config.toml
hidden_act = "tanh_gelu"
rope_theta = 10000.0
parallel_block = false
init_std_o = 0.0
init_std_up = 0.03
max_grad_norm = 0.5
schedule = "cos"
final_lr_fraction = 0.1
max_seq_len = 512
max_steps = 3844
dataset = "wikipedia_en"
Each number is 128 + 32 x the weight over its row's rms, rounded and kept within 0 to 255. Layers, rows and columns count from 0. Numbers have three digits each. The size before them is the row's rms in percent of the matrix's.

# layer 10 attention value, 512x256, rms 0.0953, rows 394-502, columns 0-127
106:115123112158097156119144081116120078118112094145119182114082133135141151108108110122164074170127112123104084104164115069141151139129149128155129113180062171215179102124130136102118111139093140200084092139078122162170107172130071093107152145079147212176101173153127074107144104129106126102183109167150099131110090097078133137137141097113171196136176123198129107115120122087126148125152
094:093145191092129124096214037121088099123125089142137132115134102130071077053142153146137104090082124146128092101099140085135198134127139116112053110122086114108121059104134082128159122134129132120146133103141142135165116140107158090100149132103142163132097142120130196135111141104157134132143138129145148160092152184146117108161106139142099206115190142131094133115124125102105150120174
111:157173143127099158177148151086130125087105120144210150143107146136139149151101123084127130081112096091104143121115181187219077126135112122082122129179137106131121162092157115088153113114094080151051119142095117094157181118091145104126128040158138153140103151094157159170121146096073054157118053143124108140066160190129124131165161125098106136151129080105154129153170153110098114121177
109:126115181055117096046153207186190101157136158133091148080119117113103089140110135138128152129095127159157147141109113129151154113109126080167075172075165157074077114087129118104088106153188144145121183139140174156146178173145152182127142115073109141102127091106176169174140157126166143151165121089181178177078079134109108077175122120179083124124084126141120088149099098137098089142090
107:109157107134086095069104127134146151175164146090105139084153112116133171086044129198130161112085107124141092142102155078177121075197124122106130076160071106138094130175148145144120073149172108124096094092148072162188123138124136115102166179123145144113117089131114112121110106091184097081153107136143138140126112144114129120120143131069113152088136158124123101118131175130120112152151
119:144161081106157169117122168109083122093166159106119170111129114171066149141105154116085133171078139137156104074092129070122155185104075164106126201087124160145103155139116106093080116085151111190102086122103141177163110145143146134037141124095111142099152107165107098144153066165118153112139199131160093116153131153109114057085124113144139127096169138114165097100023129132130222146117
110:114131080153170126120181106158126173152138154115183100171085134157176131144121103118126090146095140163063118140124093104098195169130168142062084120046122143111112137155102044141165158106134114081124148189154094123115115085176129175149064152117137135171165171121104123165114170062142097146114136156112087184101206133187085102116187160150143126128146115208117120115141131182094098135064
111:120143140121103075082070171104154124157108130189123156159171096123120105170118156117121130140138113115121101139140056147172123127120119117114190172115091157083103131143147056095161183114102152114118189068098129092162125113106056131175131122150107174135149124096134122139155123183048174133209159152169149104143120099109127131150154075161124112153139100121168074112068086139178132146088
110:091161111152113149162115202131129178173157113190132097094136194120090161114086069153092134149107131131116134152142140160034128106189158123138154086136141121143146083132105130119081116105096156094128125182137121136119121103152120164183035186199094093168106141053113173194135069128133087116116108078141158144160136125136165110107142111114145158176130141128191126183157085165153071081108
110:130106105123113144124132085144114114178128094125150154068129117109188151111090122086155170072145168126107132101152083110162200144071145172117156110127147188207071117146158127103137150158112147120140118157115089112104149145120147119075107163098155106083161172074129129127121146057157219173081167102116117132163154110101175188171156131086175107109184139121106154089165145123164116082130
112:116181107121088087248098111177109125110129153115145113136097101145151147137144118101089140202138116116088115109147135134108093178109118113134155180108130077136139097120104193161110134170143093145076132152104063158110176106128122076182132175170110160193076132084117149121130118103179162126126071099126161134158117150122171150101124120126156094086182154138145153180198070127112155128156
123:135116100186086152136177153105099106177081214095063120092173151158130055110112116175113162113133162150144117141121183131099085148143093137162111141091087173118153124188128164118140129116086127117104096165149182088077137078148136112121113200093109140084138094136141151138155114111132147095135209157164151181104157100153113115138127150134113132167114166101131083132079163112114158196156
115:120102121132150155098174110150059122124142103144125137133105104234102132080105136127116126132157150190112171082134089124100097133095135133183180079123110131130144142176094096139101071162175104106199074131170134162095149145119164174038168154068188063140120126095130072161078180185195117106119150127112080063136137126092143051177133141081094192119130110094128191129077164119101150076140
106:077151084153153125143112131091090112100166152164132184152134101112117132157185120129190162121070103178120202132160175119146176120110127085115105092075113150111162139126100147095155142145098089134084137152098137173128123136099160152159177082162089075112146129143096094109149168116129178122148077125059113155136095119108056153100098113072161096130108076173109171113158094150129167080139
107:112162126158145128156123121145112117091153177111182087150159111099121149084119131092177176098144133087109149124114100126178135107079137107189135098118165142088163095206090117106086132146168131104127124101090102176096165167155150161151142152133140080176149133075179106139173174118162130067143091131068040141151124114089141140130132117160150098169159095136090153108097170065112171181106
113:100130109183158098133157096170100157156179155147180143113134091180082158110155110119129113157047106089104076068104163125118173105085131079153119163080141111146088189140109163059090150149147113112112120134145159113127109108113103156120174127124143142084124189088138134070136155137163117135129082127144138131104098175127069128156131154178152103116162135083176148107092108064180154147109
122:129098109130104144130121096157153171093107119118165112075102168115151138133164096143105144146188139134123113148178144084094077121129058063136150100145140101085141154161125111126108066131167168113143151128134136067131103162145121115167133078159102126102099131188144180131189164121156137089166121113051154124119129101176095140106113087140149066124171134121125088142160078159076132133141
112:086091151121135154135107049118114147115109149123135129162195080145121100146152143146091113122047212136096145124140132113168098115176143111129093129146090105153144112078144161141164152169157105081131168142156082094122141125172177145177091156157144102176128121101138155114079055143177091185095092124060114146099114129149167118118092159109099102091132086145098143160100105133060135124125
111:092093148136162101178144134168095158116153139136092144147134146208099164146107125163129113108104161143108165157069097136109131075171089106149108167091130099170131086132064176127107118216160168175065109107090179125081144175092152102078121160147163096133169174064126095083150200135140173153111125047096126157142150096197116094154162082146224124126081166131187188119150093088141118053119
103:134128165114197118119136127119033100166134170125123195086111108136114169131111148100129132130115111139183116181102142139140080106183061149113126147101101175184125117113130163141121153047110155168112143118107133113124144125168167068143087120180135111159167130163069154151153160201118128112197095166083169103058061085094067147058128116149136101135175126116154127118094183106177200138141
112:132134066088168139151096182069118160125121149117090155148103097055140119156161153128165157116126116129103149145136137111103138141135094134084125147107126170133109131137103146152156130119091125169124137171072107158117086134143173098067189169072069108188116178107201119166170157150151160147063131134120146188119116183170081123105093110100075141108123160170091096145051118095211118063174
108:106138085201166136196133149145132065150074111114186168101151143122167193149144108100107160126150097155066171135164133186082166101137140146088148159136153156107123148115043095171084177144125115157120135059104142163097120109106144133088142129110132148112104101128103135155116177099085151140118127094077166114125160137101097154162156108116111150134113144117171078150155110153177131076142
113:066098147181056164199131135142114139183077093093148130137121147104144144118163131143116148080113093113157146132097163116106095156139101067045123101129077179098103140102122095155113137059117167165076115124106166138110126070102124133098080142164111168115092160122137143111118136136164120093142117094128126108174085134125131135119127175114181163092093162144118101033194141158096105133178
121:129147115159143121135165175097142131139198063155147159010134156086109185073047136074129186124137150139137165089096181100129112092156114122122117140104127130164144150137098099099123084135143094112138080165146128122143147124094148121153135123120129102141140111171139118136148162163090161142136122057116154142120119144102197137120101175094093154115129175151155105102093115180161105146149
104:130163131142143160088051092093161158148181178201114111106136123144168085144094162102108170080130113120056141137111138175120131104101139105092176160151180131129122092122116161124140199107156104074144071113076149178075135068164118110094141133100149141134123163101190173117123122187078154129147103159136153139135077161171158071103125093114102133122150131122178184137124164078147121096142
105:166111147129084165182127168100152114104078117103149134231116155170127138105117068174135129151124108103150111087126126100121124114099174121090068104123121130101148141137089161095155083129091082098156196192172173131100104129112092158092178154150111130126115122132067149118153154132096156101119116154208077116091084113071084047140110119116125137115100122121126126156189169207080117170101
093:155143164129155108111131169191106133116126072140186126148156120175122130112148210115156133110147135067134125085117094030076142096115133167149134158166145133109107071137083100133110111135125145151147055147072174108146067159142153127118119110122137101100110095100124133113111153105082130157168136126086171140121068106112133101071187083123131142117123179120117152147161119131164087054066
101:150091166160106150121132160166109141117077086137086096108114131123100155158148125098176221201103095137121120101133105085078103139115069130183171112152100148108167132101120191172164164074069147125122132171150101099109160106122150102113092078082155116133149187131098126092161132137124117148109177180146178139152100172139093058119141149099134151128131121146071116115210123196093119137109
101:084106134112130146124112093176101102118140115110117163142109110164111101163094113092102146149093129163135114155113112191119087115080165145119180168096139083139111143084102146140132087094203144130098163113123098110156103132132110189113155180176131149137143154135116174149148158144162162182127148131110136135115161154115134127161132168137137152042123131096150058104144132110116174095151
104:131110099147128153128066091147179138112186133105160096182169102122117145167170107126093053149178183095174116095177158154126137116173107117132073156062115058170088135173156103129101165170184099155132147173122112164106107101136170172101111118082122118083090126125091154161201099112142135125160125136132103170133188094102094134191131143142144161117110142158142136178072128070140110112099
101:130115144127136090150130127197075100137144183115097124126120132107144139118174152187130126125182162201127136134144123124138112115121076173181112140150178114146119102151088023124155138135122066132090118136131124098141125124156149137139165139149105123121121053115202129083166114136164119092128158080099112134182165094165095094120107069122105079107171184094074148160071103154140138130111
109:157110130156147065110101217137166176126092114073103104136126132111154162147113109130110181143120093147104087139134124143082059134110164136137116161074124151058129180174101145226167150112150201123108190151103129090094164130129144139080131102101134144081159169153101147143157081153125114081080138161187199151100119140156163154115154103120132119131106112141122058091164133152126128115149
109:097073154099103063107160125198106143117123055149066161163140140124135160116123091151156090116119159201202117145082147141166113140088095121121125151101167123172165128134116110201179135058129141123113149121126138153153121149160131082134068152158094114072172104109065143087088149127158139107131141106125072077112096118152075160063163122159143169102146142124076108091125098110080175126097
096:172101106096120123114167195153126172114121147117142133130101121082124097187122154119138132153153165122134139106121132132094164135112184130122122095091194165152134135097141120194098166128193136161115156101153171178141077124115105133113114101155079145128098120131061140134116113153096105121168208118207181136126081074161155121138135090127075145098080151159173108147124116128127111180116
125:105094109162148140193161145178059164116176134118102146092146136195127135178170117077084092163184118089169091098109168099115129131109126176102121117129099100075099135135158093141171149159174125117097140193099105129126129108118072144134125140158144082154098082115168147140137151164070110121100138136106153140118115101187135124148140108101106128139115146128175112173124115156130076105132
103:074150195141131140099069148181136145125202076169121143132181116131111113130131141175159116149114121130140107118098168118117151109130136176140156136182075185096090120152090143115113091117112162133140108158114189194065170136123120171172112182143172162057106085127191139162128162144127127097109176165114146159146118140145180126159146152074142145150155142133173058171133094160184066091168
102:057139116112185180141132176102115144121158088131167122088119136125178161125125138159134153156203179071204119186123177134114093104118063159088134161133150128068102136117106075092142115094174153182123158129081132128153126111112074145142132113143131124126111094096168138154136142205100104151126115078106139140080117164149114179118106079146099154125120192090141146080084124203119080103030
112:127151122130159102122158182126164164117131119124130181157111171138167151177143109171099095110153199137131084116116084127106166099130139160141173152167146134095137092193055097125128153170106154130079092166149162153101148117195055089104171162126146107121169056135122157088169111170091161132092159126152053147065129093146114098134056063120102081118137142152145083165135123085118166133133
091:104107137120148175076140137165090129158103104180095161111199142156160171118198075160091166167098122129155150141155119104130077107159115094120086097124147133146124172075105087095110138160144109037146156130086071100162091157099173153132132100173155080197147173106068175081121121125139143125141118072156089119154118115120173120140093112135168136072108158160140214059115085169114112155123
112:117093188141156120115145134045140109112066119126148135140156171171152120120171068089136174080189179129111138108161172113139142070135161089093102148085132088116166118096134064084137115229138112068170092123125154107177147115128109135106120147120094124136138049129056130133133110116104134146141081105139061081118069150103110117078096147140147110151196107163144144107096127189129188165112
109:099161173099080174127109152158152143074138163081098146170158116107104153084104115110116172069101096127140132129138108112197137147118191150140127115070138087114120104072110135139117150167134088159088120124140082179169118113157147110135082106127083108130066075166159114146117093128150155123085171018073138148119181133110153102090143129203177207152129120168130187108096143100154148162139
107:140140152090124103144133173119127134102128157167119099168111122154099129103139166148158115130119179095097150153156101131117062085121113190101096158111204126086088108158078063114088132137117135109136120149134118082107137127169084132139130112138147094120138178137083108171097170125107148177156167233139088169108056119157064111098183094126160086098097125146109153138142093152083106127112
097:185120140123062136167155094105140116172149112084151080090148089106131109108119175101108075127138166138160123135149145141124136162094156126129132091085119093156120101124108128099148102131142161181161131103150059138124102116148166130096121162153116128152124134074188131111112130108106137129174132069123144089099091107164138060130105070200144135121104140128086061179157130120096141123122
101:103176117103143137136147108159128095093165065117112120166148146122148104094084167111137130129058100132114118146085166105111062154079110152122138140094163077184114119168147139111084129102122147124122114110103104126175114094139156109158174142156096140105124108130141148124094154110161176151137125086151098090083151136164147131118116151162208130109121123131117130126148087043133139093142
105:101129055096182141138096185125117096199163116152164171077128150106107182158093151156115155127133161069061104196141131186094162053114166169150118126159156148058112143128132145101105110140103131129112122056171161131118142137186141140166133181112124115139175126137135099113146108096095131166120167079105145150120136102154170144148131102071097098131115138123184139165126129150139121159130
095:143171137103180144119120119112137038155059088138066132100139146100152116130242108128194099127094146110095128107074144120127119123161103135065144175137154115131148151097203134162138172157169137133135185140091088077130138076135119104107150119138133101116148153103135092184110185110049116123123110161123157115113100151150148126180155172096130111107083122082150132078183147180126161109140
097:145084068129110144152136201146129127116142101126137112120150139152105105080142132172096162080100102196131157132102097103091131143164068190166085124091117166119154162159155129157129180132099094106108116113154056175117177133101164068094097082142091135103101116205105100126124061132093105153082180114097123120083156143058154097101137216128117166123180170132070133120135115142121070138031
094:182174139093119076102096202128101138125127064131109149167138109079135148155099089083177110098097175109071159192115085110134148121067153138150171119138127096099168160111108107110135136100174175111095139156192092131163189105071134119123142099130101098161095129115063074117100122147056110148134102119157132155108116160084163118126149155123183075134178146110134131097153142124101159161149
126:082115166124179113179104097181133109098136135169167127112078127132123098180169114067153103173152122127165107151106045157135113117083153162175170113066157093120090119127099168126092098110131125127176110081120142122114084138183083153105140156141134164201143119060140144162090144124140159092154033153124130131094090125116106134136144120124175159104145108093122107172153138105102148167145
109:090162130133145115109102114143158132092129164127062114141146120070140127149119089155128122107113152144092094131167088114160127088161150184159105100083127134133100142123142141167109128081142162077113151112143066125108154144140107101120154228172141141131148144116133082038161067139133058080134183118169150170169140067138131084144128095101096127126113110134104108169089119117139148191142
114:149169174086189157175117144098178138167151136140102114153135144106168109122166159072118165124081150128084125071117123135125138153159118037147169114134164051185087095126168086089153184142145103143067094177143148095148098103157085140095160105128085140183098089112109081172108088141058140093128143141076104141094111132145120130102088101125073109138143153143130101126115119145161122119110
107:129058081114133136193165110119095102105097120120148105135135128154181125146169125099147134149160211089159098110119034127145090174133036151162153144185094128154103140088152156094143152152098138151144128164087140081145107155140085107173138089090152169167146154127116117055170155121141071124159118179142146096163109026168119139136108084116148158099112125112099172152123098176127097131157
101:173109133138073123142160185134171182119150061081183091146107130146129092116152165171216142088159192099142120131107149139121117100100144117041114159162076132109094066109094128079134145239118104167141108175162168107116137125088111087115091050097126169144137176106081151130159117090086099102131142110147117147099090059149111097110096142147127126166131165116131086142187102155102148103126
105:112096097148140131186082092175130133129117169125099155151075110187114096166181112140136137083146191176195098124136136113122171112124082115207129080115093183104129152075172090110115094190122112126115160100171105138139140128157126129059104166131094141122098069102118113132158104119158100088169114090080099110095123127078102157168169125140193124155100171162063144112074142154089134156074
095:153123104123156037130170100132088123155114109190163092159065126091143103155142183133131124143084144175110127177130140119122117062145138120112106069151107136109116110119159155167064142183141114139181081114160143137138151145168099114152097199088138147087170170152136141111149071163171125104098157173111131168087132139178066098142134178091185116127135126153164092183167094130109126143114
104:088158128132079143139130110092153153150118194159152122107099144157156101181152134074167091069106132122133112150133136080079107152119117143109115133109096135129127077082139161080116141132150092105127157095175174089102164127124097165158084158146178112122134126133109170111091124144067096116128148136115190135074165092092138125096184123132153133113124126097158141178174140138137200114110
103:119094144173149107115118120140125109169150075113137111216116117122133104137099124159144104076151114145135059128139095113177174112130155132158142126118122188084136174167137115168117196110159088102130113178137160096144145170173109106155128211096039117159150111158055116120144100117107130088081088094158158155100133095118104169112150145098142101088074117095121129121148080147161136099103
103:155083146068168154154160106156116124115109135109085093157133161092177120132193092120119153117158156134094169134121118085140104121143156128101150099229180178122095103178128096125108104100112112106151153127130074142142140078097142197116134173141154144039102182187143155177085104111103093142130200162150113123120081053107113117136111084110117121137115130140083106164091142187131098120103
111:093133134170082156117128159136138107165122167080136134088199114179118091116101127141145153128107143127085140137110215122107113092112130170022184100157088140133134155175119098128099173174098120090111108105172129132148108127133111192115156150077125124125134070194112141116122144136146203162158171102105164128119116230136144154124110133156102127109122160153161162137127142114171158147087
097:170113171132102100132129164118067103072155206141051120162156144069087103149134150137080135085155110148035146116141133146118121116143185204114162105122110123165124139097130133150120143179061165061141169142167152188173121115145126154065170133108078119142096117194176122123154113055108106134140042118104152145125147111092138101138120113131122106109108164100118072140122058148106165133094
106:151126171128137114138121108131180138124157131154157137118138111098176125102159155143149162100133178130078131132052147063053165127145172116171145113154112149108129162058117102119082117158138073164133118120097128080171127142223130182092128124105112091157143111128133191171158103110142171111140040121130136130091109100080132148141155106119116103094088146105137067103173107156108236121097
103:123116131157125138135123108141084121173123157110080125134141073132167114124081111149166167134124145146141061142147165110147166067117185158064130125138116116087099143126113135127073160209102088179115120095113057158138084138168133093126158146130147150126167114162116152150159099158145118174148128137100121134139166130128151096085136158122155091130132153133125135155087127108159156120139
116:130119144091198122084121147159109123145178096098157137076088142131075108135111134160147118100146083133149047172164152104150120107118144101098090077104096116147161147153155092180132164130138085118062171136077107104146041148154125089137113115133180192129159142062174127162095141145149133124133095098146150129119135087179165105080099211116159148122103209138144139182130091085150102163210
098:136141129117117072127163086110064174128117080131141158096121084146175161173166155150183140095141132151187156099096138125130132066154193077143114107119111144108052107141103166100140113104149223126139112130120159060092122140194081109126134047114102140106140100159167089150083143063147178162193112110169145160144160130181174137146084163145156106120158141074145133112103104113118148107156
110:121106153154121189119111112152146110103094156086123150187144146096122105085104134097130106101137100173087127170131102126152183139122113088140176089105098081151159136135116034120163167154164154135099158146079121103196184136126130159118187098143115211128100139075106066122114164151072097144090077092106064112141105099122118101128146088150141136177130141171156129152149133142163142142178
110:141098159154110132139121095168079158157146157023085177189104125098158117112153146182102097129116066131093093157164116144105148074128189172052134150119077155121085192142155111172136193095137108140150152114136118119136159128160145111113141169111142096187159146126081082164164149146115182101148133151095095189079196123116122100145164129109106108091146162066143167211134087151139127130122
103:148132145120110117147201191108158083160098122103114113054111126110113080191086092058125172123105153141123125174096160104162127150126168149090092170166150071094126152107159130157137109149121102173064094133088081110124096107211081117146151169151109112177134137123116088155072153114171153093168162098127132127151110121137093116153152161159178103151161131122095096168131102135160143062128
105:147140115135070107165141115092122128135121160110104090145147117106133116115120139136141078156117140109083186067167134140208109110116119157153167147103113136126170158105083079130140101100106143110160102148113126184121198187105110135104165114149139120113148058129077152077164099186129120136044109132113133127140168068110099140128135114148124129135164092118055136127167144169120066038107
104:104188120145127168136124109167177075130102103157099116125128154098127124064079146120119095209101158100115114080127162133170134120086125154113100131063127146082118189159155115111134055112127164084113079150138169190137130115085145150156112196078170105148168137121170101129177104131138131133115115153125115136115113214150146179112160170149136120142134103113071145073106042119106183148126
096:190129161080153154096105179153115097100145131115153115075095105115100096120152149146084132101112132156133087151137096117172101140102103069165140058147131098113111075144157120185127181156107116127133125161098145158178089062119134161107132135091159118064087157099175133156068117114134080139167143066192188116194111109148172147131115136114138122147042175088140108120110087118149092125151
101:074156159110169120123112147072129124171137115118208186127090168139203100142112174221064109109141126101165106107190125148091139109157142147174125162134092159124087090080136179146109132098160134131185163098133114131067159149082139072173077107075123119134163113099109169082140093161104157171139160133165146080137182151167184104113118136060158179091130167097135182144165162175098125139110
086:162104125091109133197106080124104160117105132097057142102148124093131114099193180057144133149166145097138094145113114119136121089125185081105182128112098121151167140133145143127172123085103166078147178175162180082167159141052159182050107153142106125091111159109147163139115066143051136098109125158108143120118147132136068130165119125185131143129120142101089192174148114151151121043065
091:175167119084186080173123136110107090163126150189145143099101067122133184110089151133150110078108151129110097032053187140218155129127128119147113068057133115089115132142070152095101149099151149089071144123128147131106105090106078186149115123155119135113170090121183116072121096069145122135116102159125086147180099171136118176166124137094136128136164112136104164153122101041134140115107
113:147095139140116129131119099117112117143158200110134078114123091141184136223157129136069149125113108119099071128131104150107140160154176104123114158126170150068084164135107096131138066088109109188123148180072127092116141133119159097062124056168112150142115164134122141178121142105071117144142113090145158170109158125117071112169133122125096134121124120070105150161154109142162097050120
104:099117132147116111102119217166101136151119113126176176094092172128142139082115155147166152116111094097137077118125139132142100154087109168080130121149052128140170114127156134112119157127100086133126137152130103153170134098115080132138163111076124156125149128086122083123116096152184130147136136124103118122132130161189160124056136068162101159121153148179140118140118151150138158161142
111:088136176109131132181136124081123112112121180106117171161122111160143096142104087112114140138143132110134123146101125146160077084094129156111085105134143120154097118125171075137166122100142138088093087144132152181132096117143157138132149151160064117118113153147092126158133162130080121144179138076063096168111121143091167073179128127157142129111173071151117124156107100157123181106109
111:109123154159122134174107141175170081147110141092145178139108153114094113161172149092103079148093086112123104117125094102083082129129173122179164147086143182095172137135172168110118106106113137096098190159164105076065152110106110125129119137112115205080155090153109074136156093107039083067135122089175157133156166120098097136111138095146142103090157194080132091134120082169095113118100
111:107094082097113104113110138140173116158159110116086098174157107111165137169140106088135124163131150162125111135114117135079117136168094147169105056190141137124143108080117158122113110100094165129145184095159160098164142107129127086122145113122181155087107181146101151166149137169112067105098118095111140111140146122143156139198114201099111099123071182119121120128134111092141147125157
107:104220143150125156138091113136149116114182157096123091128166082145138122105089112093144154175182124124161135151081141149153132089119085166141122145182121080110112111094161131121132091161154090116141101106130139197141167126153168198106113180118060031117113092113110156121157102139164191120146081125056141166136077080087127128136122159091099094143160123158119179104157162154140136147154
120:105108106094127120093117104100157133138150128120104162125127110125166077127134149180120149090167105133169167145155129118096196163166143152163170169127091140144125092082092130119181089099189132147119152132186095150087178125095155137163107147106154120150119101151104088111113088117093177138137139130153165126152134124104166086096120072122120132117152120077119151111147152145134194133157
104:154176145132116168124117136124128171141139121114116186114182090078136078093119072101151111162116127127106182119149136143151113114149163137124169093098120071149126150123206099134183137144125155147112155159101116190187144142158078119142151127102107115111124066085151131156211135166161128157146086101145099085111102094067158158131159081184151113123099101143105194052132145124169126118134
107:167170141135123150136146165168177088191147128056147155036148092091084126160107104128177139142124079151116146147087161100110077165100148182093116094146106181135161151097119167090128106127120139075090116118110112143156127127139110189196136168098142153130158126146131112137202116088162172168146154117142157152139134170147126130118082135194151135089123140109107083078107133152139149127164
097:098138163110100102165116119127125140186112119099118075169157162088158148094179125164144145171094154103097113153171146114107075112134065145185150119155131157153114116161137153129132084151092100140123110147115098113114173083095146083101090088166102106102115102151149172107108159208113125106119157144147136049106145181128134086114156101137145124130155095115169126122124141148127118095113
108:118207189127124193130134184158136118117155096139177141128127177124105118111072166120110107112111159129073163122092139146131131151129109172120089138129122149104114140157112128108124119157153135091119189135151172177084177118105061183140147179101180189099117069109115090115151134132139121116145210045124137132146109207141075155097138141114134147130149148123120152131065093096140168139156
098:186111148125097117176183126121192096146099115113129169045148095144098134142147172114124149112121123083151114116096093103137124163146133137156111076112089100117132075116164196191112103069067100095093145144097114114195171106156134113118121153173171161162159109135096125155134109147149121112131162137163114128130092144121130040119108142151131128153102107127117129136104112142068122127094
113:143194146154178086156085086130179167126123091104077131188118159120145164115115137153179117144102088106183149113162099104060106108166148112124090119025171041147122154103118118143081118086174163101145107063136112133056124128170149101152153086168130059169081122153133162082119139139120091131122097151125141106084159077096130138102113135147114136104123169115118161145127159167136086125146
094:138154125184110083148192116158139179122131167118116193107119162103053123124183126113122089158178183137162107110136118094142126148167071124120130115091148160068190139114125174138078145134145126131129112129146149145116136150144125047089142154176100128150111047129106102171106133112163106120125076176117178054132094111103132132115103098143127179099087097193132128152156146108149197144150
097:116131127165138158135093142173135157141157083126074134133150125094117107121125126133147139081112041181095135124098093088151191154079097116082146129202123206153115116159153159100062096097172052067104105184119134129135092140146122074170153145159195138117102104062134179141091092146105135106105140105121071145146146057111188110160136072124081118145156125130053107160142145121097093072085
099:100085114101153130131101101188152105142127148173093127098083118163125164140132079175086042106112132107148140125099132152106134118153147130163169126151133130134094077061171121158148147122118113127150150135117133155121084095172150039094083144099108151132127104092158089136166111088102146147096087144156080147135098160111143053116145185108142116138148088144111096167143216144112125159152
096:169108108153156082113150133137114088132146122100101127153100130056165134172172120149099110124163035156180093100112125115124126101142138151091113150081110130100143143169175168155143165145172141103117149125128135045105124042113098073079112149150064116191120143131205049161152080107150168100151129065114059115139113129083161109058175103160128072161222127080162149149158107104169146160168
095:110110083124145141081114070085154187155088053183128086118104149081151100139136127164142128143136138148149113158113113105202147087156116168115091098123134105177100074127127170113108166151149135205104108084152106163097099135102139128144133120140179097142119172113134104079113092150125161144105106173189088128099082078080155131109105138098142166132055111166137142101170192130132216122180
093:166095141195148146080179109160119102108062105146148082211090121131117146157209103129140114127124094143072096163145125125123088151154106150102112213162164060113107074084114122161151148139131132144138128158076128088159169077124198092107166137094130144118095175102153151133102132143150107124126105195107176133106115120128120131073205177146130183120160142148120087113129119149093074125108
092:163090141079118140138122176156181086129108108091139088149086133157095127130134117088148129152102191113092132160085153134152121162149132096179144176123155124102123126117157115089156122137133125154088159191190177091100106126118121103126121061113153164081144062118154190138150106159115125120110095173078146100132169086121163114064102134122131093070169082145096150100132142139147135151173
098:134186138170121151105099172101121143153139137144176111116074186077161093084121161082102140079137130216159124112080091128141099163092116148181149074120142109142118152108098150121157133172150172104076122104088091108148146107121096062078103092122112125107123179086078185141151115135133107109114093115120132122120111124123096144152100074154129125153146150171118158085092131177147111087089
088:114111210146128150166088107088143056098147136134104124154101095151097137139164115078088130130207180154112117131137108147139082054094176133141113142099201081129114163151126119131160135111069128138118160139137120102126146101168160085102081088075156156146147158156124150152133102147136128076145161156181047166128118155075141123140109113117146091144086176092177098153099150104131103052117
089:105093149131133140141070123121093107101089160145162200137118142142162104117129161169150135097187155165140113127138086164124175125124084086103116101157164141095113128176092186117102074196091118165104099166133116136154080173122120084106109121166121098137103142098095111120095160122113055112124131168140109112069122072138137110120108127096097157135094123159101090163094113132130182131138
096:150128144132113120157144175120121129172124167103129134118086130065176182177121118141183196119149103222174095115144128147160113170138135126127098093140123099178117083163121134147042132147154106128053200158069124185137113100154113136177116063140075168117177119119125086193102154125114184100093080134123154104119072119162148158103144104117097186062086128066149115070090225112146122131089
090:151078137124082130130084093116194099125176094143119133133109095103150135103088165096082166121100171156105098134107108200081116128170179102140156149162160120153112160127152150056112129180151155197099156116110080110148121140128106139123113197177107146193103126118106172075135128191177177106149151123123124160156046127157138088113130164148155121082089132140118120108142106168116103085084
098:116149134131148067153133075102150096159108109107134123142061159118156202136137203223152096139157162066140162126175132113125094145098110159158128135154063073135116082117144155098053170207086109128188139053117134102149144109104144110144127149154176122142170172117153156088149072111141197126068191084098162114086101198158095102171141141096064163116147103138083160144147163210152137110110
094:146130121133101150176107143129111135108114129110176128096079118132161093075077110147159087212039107131183128121131122180124184089025129159149092123162123157148100114082147145083149160132109143139117178089171100124165144157136138124046141157204105139181155178127156133200118133108151127152144125151135184173157127182112162098098134101160116138154125140079157051048095069141065082134133
095:151162107142113182151183132131161104161118129156098118115076155121169144162156166112112103107165090105135192183072128180107147125134166058093088090048138135083133093160159081152160131152081110135191137183164186171121129130115154182147109114079136120127133114106163123145085090175094127204066113142142142127087079127125151106172085119078166116117096119102072144071112092101119142096137
092:167170129078129098088111150153170171148109121101106111175155098186140113106120143210154149118071124114145130135176134145132102108162078142151146142143148071152198109120104091123106120110086127089129191140110143125111102164089112099135164112161108047101159127107145143216112148054127094170145088125119176149152080124127161092148127115116136149054121145126116080155103150131086076120129
100:115132173080192093183091151147088135128107110106114057106139102120091111140123091127142068087120145156136145095161088137090109143121114091055099142105097142087145113123130103127099153090128175162048074102104091112164142118109100099074069132165109097142101122181159157150157208066158146115088080119124138174144136126061151143142110131121088144085153107173141130158174150151172112147160
095:093126133149126162135064106142112152184118120126136041130090100115140144133186131135153128175153137180148078095141108116137147138124108093094093154149071144172139119217164093180143106166151120151134135105123096112125132149150157162185142103158101081118138156134160126136123138121143119094132152108154086073131105173099102133140120115131102130060070075111178091123149111138191158179151
101:111103135157127124168128093161115068110145123121145097139103103178093103177158141125063216140199148066122163078152174120108156113118161172118142149077125139127137102110136163099134144172141107134132129145165161167090126120151092136069203144112083117123121153142090148137131122172074158140155084121066064205143149105074147101190142075048041179169151133086115100150120161142118094156137
097:115144139163132141190068145139106110156149167084059129169173068127151105142102147142101113114188174140127133152134131168100073142145119113157145175101187141117129151137145139109114077097146181075144110133146157153112150136094143085141113165134079166114087138145177143076155104112085152144136184103123110124152155084109084130143139111142108093137102157097154105058183200151104193158108
099:169121159165135143144089144137086139085161172160113113079143130153148139114145109098106118111151084103099105092073150105183127101179108183129174122157146224115099122111178201104084163128064094138147125178130160157120152114114090191155089100120182130115141083119128136125161144191156207129106093156163104110098128113118170149086112137129176143149145153168085176125120105065095141062077
089:204131190113136081201158129140120169143107109128131137104156115072122173074123174098095169114073092090123109102100173099125103061108146142189090161086133166097140133161110191128149140066073102127176143125151147195153154073118096138120107143127090141124128130056139169086154122187077154167095127125113169170085114093113109112077189089082096065127145109117123113125159177188118115104139
102:099081164127115107159090192131132145102172148157255138167165131130144208149105119079079071066134133163139131125123151186118079179116123155144092132067125131126134167174123151095102074087158073095161137144122105116151097179110154138137149111193072130104162184159107169131163102142132129159178147143162164144152123101164103156126172110146139094127170150095121143115131071101113095137109